{
  "vocab_size": 21757,
  "norm": "rmsnorm",
  "rope_theta": 10800.0,
  "tie_word_embeddings": false,
  "init_std_qkv": 0.023,
  "max_grad_norm": 2.0,
  "decay_fraction": 0.551,
  "final_lr_fraction": 0.02,
  "max_steps": 10831
}
Each number is 500 + 40 x the weight over its row's rms, rounded and kept within 0 to 999. Layers, rows and columns count from 0. Numbers have three digits each. The size before them is the row's rms in percent of the matrix's.

# layer 4 MLP up, 1792x448, rms 0.0537, rows 178-206, columns 336-447
115:527501521550494506495450548459480482508480496507552400492456565480552492539469554536477492470463465449473510488472411529567519460379506515524487518474414534511491508481520493531506548532466519525570469528501506510494496488477467493583516475450505522469499527469490538504529531516523551568428422467528448476503396537480469575498495485481
112:541500509494461561492537416464472528542468456524453581530565387548538555510487521531487514529489513508556543549450531460582426474531515461495563476514561471513557533491462484422426476565525482535560491477410500526515557444479535499455493514489482558457492566520499482473482476476546498443484494443526551433549527469482490497503481483466
112:495501511510515473556547477536494498497454528520490507459496483511547521479462568530447512482453547434519437613476516411560451516499531556524477550506480493472470461460477570531546519472541495534535468476514379507474509485483427478441472526506492524518543496439441433477535558470493467467533476396433490554549442540528592466428479440492
102:508431533514517478472470497560499538521527527471505420485473468466467504588518492558502533500429483412487523506485503451447518549521513505549626500471450442559503528472454540578511455496523486448549521517513506459557524525600500487472604556542501508481464414539461576491528525521526494446470467379497510525533500480533517508496502575479
106:539472513526556524483580516488585537488495604541510547464585526488544457519509513480479509611475491480421525530534521556452497490534500451466450615455525412525468491543481466496478484531484476523479508435513469508468454536475489474459466515507501521469518509484526450509403502524406416464449511505462463527450465496479482458476503515483
096:472440472488477532537564516545437494505513541475499489465519440474424506526445523525513509488464501500510477509472457528486523487537537471504471503498479473410476482461536602506511473513487489485513503503537443528485540507529594634379544519433476495497557518501506514455550501562549613478554448483502489513449454504488582513482391496484
097:598432471485484462501480414492530441504556412489487526466505560546485558532487515435500509493480569520448564526495547539430477528506469482545538540525462446523494510469500445506528524467537459550478438494450417519458520501597519484482558474533533431492496468408519462509557519488520501556486478467463476445546523507451418529477483505491
093:549537463534482515497490519529475505479655510515557484478455554498467484513501537457543549551494527457518540478433538498469449572492458549537513489516496469518461473427536464507503486426496559460506459441446454473485521529606575533508498500518416458559498531529512515515430524537517521462490528482489522454502516546521528497501483518507
094:499491522520545570523473513531511587517593532536646397437478485520523457552473486487472475493527502523488481546456478579501500510555457465489572533494436443490513538538461483502456553523497484577527524507486545552516525563477554583503537554489548444511545514562492467528435468481486457468476457442476515405475561569473507486509461504494
104:508511598464501484498501533543512519518521412520520503515541471441509557505482438513486562461456512526509588513406547495488523477442435578481497503382548458506425496515493481485460512512475441524498447466499441479549449503520500534456467552424528469557579455421443476463492514465476542508509520470589499446507538505502571473491504504485
113:479387478446481511548481436551461476451463474510608517482493563516460453561518527517524493461488484454524446577507468477465495448496530546507499564459483503560533532469525504521574595503439492561509641514538473505515500516507537560411483534500479536535481495538501478472486571563530551499465435506462417472487409499498471533515523553460
092:535494483501521492487476462510515547469438497499477447528513520528388520527434494498509592541397565504482442453490427483444462454469466495494471537503518505578514516545487592489532551537471464482485534468473466563501538521595529545530553443390462521501510524459478472498481548475526517529545493489576499475556470515544574454469496518511
090:525526436459486486484421467448498523487489413540573446464569502482548554532467495418553537493472494475546472505446452491503409504555474506570464497510438459527472515486539473504633521462430510496495454570511419567502477479476453454457461542588488516569491533444513562496542513483486518511550499518449437521525443506491461478546502487471
081:527450543541471505525547468448519464447513478494548478474492459553498522553498524505447491447552514505492444490456547538519517467496476503475523495529469501462462449476495520469561536538463468489495449508479434441440557546491521584414547503520529479492557523401428563517575517494523483555475521478552497546519517527446503489452442488512
096:523547502472509497567488474488444584497495488519456510530535471498423531511459495568514529497536516476523560566521466572491550514489479483471536494487554601515468522527509546483550445552438513495486457538467578432481564494511493534510450496613487514590511528521439430456504422466468466473479519529479502488536521518550433488579481530493
097:443421494544490501505589424515447502519466508500518474488556517469490509570461470561534474527494549467455492514471573499515502498516433527474442579553533493476515527542529508494500492491481492518527394536521568488531476553559521494555468497463471497540492512548501496462502494528551506489505500501435515474526540491490514575485474484445
097:570513477465509504447478535536519580432453515566490495532451474504537449457459492541583483508491584427437469494509466522469503504439512467515512594417468517483539465504501456585480519486573487506523481490478529519424511472511554590508450577470460515499482444424453459436462523420528495433515489483522568502605494548470495504472410497496
102:584602486495558454532465502507474486528465547501511509420560465493478471465519445516465513483444598539461492501523545525452494512480546481525526514471455532512521494595492551575414509558463507509457566437438479455546517545510554465539515519500501511518478493536510530581553523510430514473438515487471460452466543501484572471515424535481
107:525404491537506398545449496534533509525486482443447454445542506489517509466490508530478502423461506518521543472511436505551525544503464465551606551515548485495492523506516477530479545478433449533492496508523530452491546521555494482470469486456498505471441446501457521482494488483556531509553563474573546521500511482429482510543536558516
096:586471493509468442538444445470454531538550435592583480451457516515478517541475421437481479444509581496582512562449528478421500478525495505506485489532445512521542498520437497506559504522432426462574429537498460466395452542492493510513562493494455496497498487513496501471535535473527574436558532511525518477539539565431523455548482490490
097:492447539517513495476458485506523556526491535500524440469527502477525479500457590479535519496456511519514500498501524541535467515493534463490499483432414403435446480424503555474582527518512440458516452481524509485542544470504478464461515488554569506518549504442512503469573492523500514483530525482485471544520420523509586490488485490512
103:548511512496513572500412522488516621497509479511558403497480501535525457526491481509553531506554521454523494476465484504451519525442515575563529473465436479494524467429439507580520507511503574506454495467546490529507544539515519508489504528595461582514550495418419529541540550534490491483494420483535531485614484519552595495450516517504
097:501450507427543500464531554562487544502536494423608577487520591495456493509497496511401479497477473501487511456461527496503519519527491561523441504539469527465532496549431507522533495512478520478509491487497515526536560576463461486459471427523456493508486444542487503482545446528547496555490549529500494454510468536514505481480516499555
103:492525417469615520540514452479542490425565528508505490496528469554492512571438465482530535519462511504471458452456579578468500524521524527442446548547494472562480471502474463489509495509449484505525520493465528489465498517585535459514483512531534491551565550465502518500535524577481466505468519493503457433509513503453510562504472504438
106:559515504515466458519551500511471597434491519474448530512543446424512462526521459479477486469509449544504525466519477455533568448444535559547546558484568463484561531626509553479564495471542512425495469459514520445528450542500477561503509470478455546583446552517436474485479529478489506430482509509551533473612430541513537548542510511516
110:497491475578467553415508460493410527517486552465475543481488551507421499510449513443511506541493500500428477607502485504576439422527515491529488535499565462533525497514583519545580514440520509460511518461499453474572529538570528486536432539476478456497476499514519500475532517498565503496511459501576554500457553474489554546505527480551
090:533540530460439571499544469486466470436559476547529453556485492515563479518522430590479496535503468464626494569477439569496431507498491498517543531518516507550504502561515551437491535490506505535514450548507500560497505545563555538510599507456420482489424493572471498465458449475481528529453505475519468525492469565491460503466487616457
096:569545426499481520491497509557515586579556443551494500524502487522516530536489489582495473436522536476539512476554528511459511600439460452445493470494490476534542548459533465487578442507469488494532557445437513466515477487546518512502483548468492590479508464560468529465544461477468489512493462501573537504553527538525540493539455497428
086:553477538504516525444529429498479468471422546499524504506512559506499535467476513517516482482527514498421491468526528454508476482495460462541493524490536431494430516528558492479625609510492458482546523449521458514482517443494475465450514552571474460503493592446511515524466444446517546370538519478441493488491486496487511456485508471475
# layer 4 MLP down (transposed), 1792x448, rms 0.0486, rows 178-206, columns 336-447
109:506504494533457482508549479494474474532494497509466435443497515475494537489479482491503443457423479540517467432482469504516515493425479556531545475504477476561549455573508485542561528499438492481510516542538506472421448398548492487523469488490552505480512461518543552509488447487457484558589531422525460519486540439495446562558527504485
107:478450512461522504509574516485530470523517502533448462483510499544551476524503469457503467522502511548397558537562566473525495522566458582499479553530470519476534485499544476436518557518489495611595471479511507484506491525564490448409462557498505526528433594511439490500535510424461514555473459543490476500512541430528426491539450500474
111:518475525444570520529451467545453529448522515503531454510522508422514458480485526410568548421530450455497567527500494508472427461526524497469540483427502555519543471490505504496496481580478476476440456441445536532537497598561464524515482530522547532502583503574461526469512460484481523448463497514533428453535418501452521533522524507463
102:533491482490495445544541525500493539466476549510548418504442480482557561450509522513465503537478569582464449470514497469487532545528534559509474500541516521490499572476443495501510394492570490459490561530504504460490471480510527569522379516485533478519517464487533533544519456563534558491524462498458431506479524462469582496497520556510
106:490430475470531450484449532522529455595501541557523505542403453500509554517491503475518450489514510408420486522485567467408482532553427493473535446474502469557483515504529483488480532520506479502430473527476537521526521464548527499546546498594559502473474475491468535468434481559477558492512530462455550558533534513515468510550501526439
100:460514496516501501478517452501499503515481460518476539464493487457519525513507555437440510499588474503440473445525564547473548488486506536455541486529471470599493481510487529552510422508525509529518530457428453554477558483521528467467495490532555498499466517481541537453571538470448592498457488534515508551486519445514484463453516467505
099:538574505515474498590534498455440623567564492503544497503504486512478554488463437473479458485477495564387499602479501518541460493490496432482516467485541508475465495533535479481490581511485447507424456495399555462493471447517521502526521431508575526483499501501539544510556460528522453484466489522489511467530501546541465536547465550497
098:559484528477553509440533513595452534495514486543500493522514435541528420426527488457535463504521559567547516485491508481453437559471538437488461417516547542515449516497492496544534556589558508444469449394418545515529519533536542531528542502503496506541448475514570485477560458461518509514486463528503521557504530506478452500458490516554
098:520520475559489458464534418446515446508476495483567412526422509538473579522534493476554497542481508590508499550498450487488497534470494479542511488462403534492482580538449560468434480502487512521551465476486506421536471515514455484531571500470530410528513497420519453417499486489435536497563484491446580484542546577518508451545466541491
102:498531588562487414550485497464548522484531459490557515499561534433508601503473507489506479501456459496522548435508484523538484467552484560555547506555536498440426513491513513450457510517518554507442496467572511516428514501459541495547487552469524476525443535543484480533509485490426546538446460514517490437508461554546528448494521500500
104:552496539541504485522511505493490410510509427489534475533410389497523496567486449513471540470586482526506531517504458423437516506505538525480439468476531504527513514455530484485506459476454427548494489506583450538468462475459513504533517546389515439484529563469449500509478477515576539543479510508498530474433482582497485503509511520616
094:445547518492449466480489471500450509500531540497460479495526416555493549531458503522474474479474531521459450500454520512531494480558539495483481533551539435500520507591494448467527623533501422546503533465502506528441552459553494461544499499494471485529542499525446486523420549527481503485498467524488502501509515490527485506534494514503
088:520586550530474524471534474522544448539420512490488447496466484559497492455507445490465508460510497486454533508501442541482532535536472453477442500474470509460457500580504445559462462570524530432449430500552570507497414524522486492498481503466524446498548495471609517485525536531482544519594469499538517509545572483453439508507498525420
088:475499452457502498491507503507480491481539475482571563581528482455517455424485421461504561581462403505479521497488461461470476482515478476505469482505556464564562530509507427500471519447483497468471488490418504519520423500505537441517495508482492501496530522539474453530459461435427522501464428571482474413506440485444513534560473496449
103:524485592504498517553457529491495502461556523422541532484497522483468525470525490539487478546495507508496510529533439527561528552518477542543551433461439536476503498463535493542474516553469511477535497562457482516456472519570555517497456514536536438418516427501509499542531481516454416477522489488483424431537463525519481464513530498546
100:547570588521437412473508529487461494578462448486458470516501496543469522469520486462491432504494450529461482508526525487546467503536505634488510473491412590556510531500458497569519580522515530432387483474560539512576482517500468423550477502569504584534468539554489477506504470531464439561530522600468523440522542424536484489570471521462
098:490491540405499535440512519572435483450520499471501457491495503537523471444464467477518510465497486538564526512445521474499476457418521495575456453479517500502461502496505450491512205469503515458531546506541549543505493521484546497458557462476470551486540477460589555547530557512478500470482528519522536456550525483475477507512498463544
102:542512506531539449465517485536545468474523527505483500505528528454456493542519544519502472474494495502518503537504517510530545431522504436580490578476523548435527531561516522473458535520450501487449429468495514469484417532480471457480525539480417478512503574476577494473466504505476506431552518472437451422504473511577534516517549438449
105:491436532511530528500500494484531420496522501517534523460490534489455489417483383525477480424521517560497570468584480497494509521515535483577534459537482475501420457498503543504484446490462505473532519561449496520502507525463516545465437559452481462522488510548515549436547481512481536522475533570455496484404478439508509500491501439428
099:492540506503473476558480535493483474501508504514547538546399576477487444472469487487385472506471464476436516543440522430457441556511474538521458536488458426522487530524491497602515361490476526506573508502516497459465581464431519430508449476454524418519483503448506443499539422404519466504501437589526512510475491431470527507476531475496
097:531506487478516548526467430481557490480512468529513428519522553462469512463507524468486520551490459545555538473546508525461513500515481421492471540501494506528563504477529556435553568487560495519595586461468479509494500470481572514551560520433508465529520462500539481541498532475509454529413490434503534471482539489512527559443484450441
105:579557477520541436521528464503495588501499528518584506443549454534584410396488493480470491489458469490481510519514454443458505466458558445510503558462524467550447497474461495555527546494475545532506486491463525492428491543451463480512513500489483494541480462496541524484573518393510537521471554507617497488576522511504502493501513530452
096:507554491504475505504499589532524472561529452536484551425542433558535528612495451453516474546527492486512449427534519552533519498487555495529516493494464477528526512477512443520499399508536532544507481475479551466543488450538465538497557499519463541436454553511509481524537460472504529468549492485493476461453509520496476446589568584543
103:479544494479476489446502487554570422474500508477539488484522498489580466541509518539577453482461489540546486493461513482433496524508482537545497508494527524500375568560513497521581459486471532452478478498516506517529510459546485461449510478461456518468533499487500507504523545507499504515530437493529521579529444568505511521493460528518
105:507533490547455515545432483511448492477519532516490511462497500560529446488520511479523584517507487559541479533440450470477495534460495421505476488496472504484496462516498506434474469579504495464484493494502529443525418454538498469485495486472505529501539462490470449458503550425496479548517450489480527541526478512482415495487535489431
106:520533488454522487502437543548500499528492461482446462555521569489440441456510508442518529507480459603499452547495555523477449502556460427486415581517567449529542482471519496479529529479507483514499530499460485506500523447541606430529496627444477517532474531511453458528573418513485528492488526521497502516555556601504441484521492482514
093:464507393427492529489437541493527456557473514519492457479538519601451501551496497510499439492448558547486527431408472478456499571459472549475504491556489467482514422547463507510512548485577516533526514552480529533543452476439598537580522502515514546448461488508494502560444479529514451518490560492493507530469502555511546457495545535486
098:491511450552490470486482535491495522519496451453526549470455523505547556498474480545559514491542477590501465550451502418495506506537504434481526537554469500518498533550516442482456618453507481479461547470513493489508566425568481475551527467458519487521488498571468517439548408472471459461504550611482424491472510477508486499477516521436
088:513503490497532465574488523564490532521503497476490536493446552471512461442489467557471493569535453550510518460518576500500503431507568411489464549500425546521538474533583467518498481524492543485505568483496535523464500497405566475490468511509482523488484528519511449419527483464508444485506534526445493525505492440383458496513517550510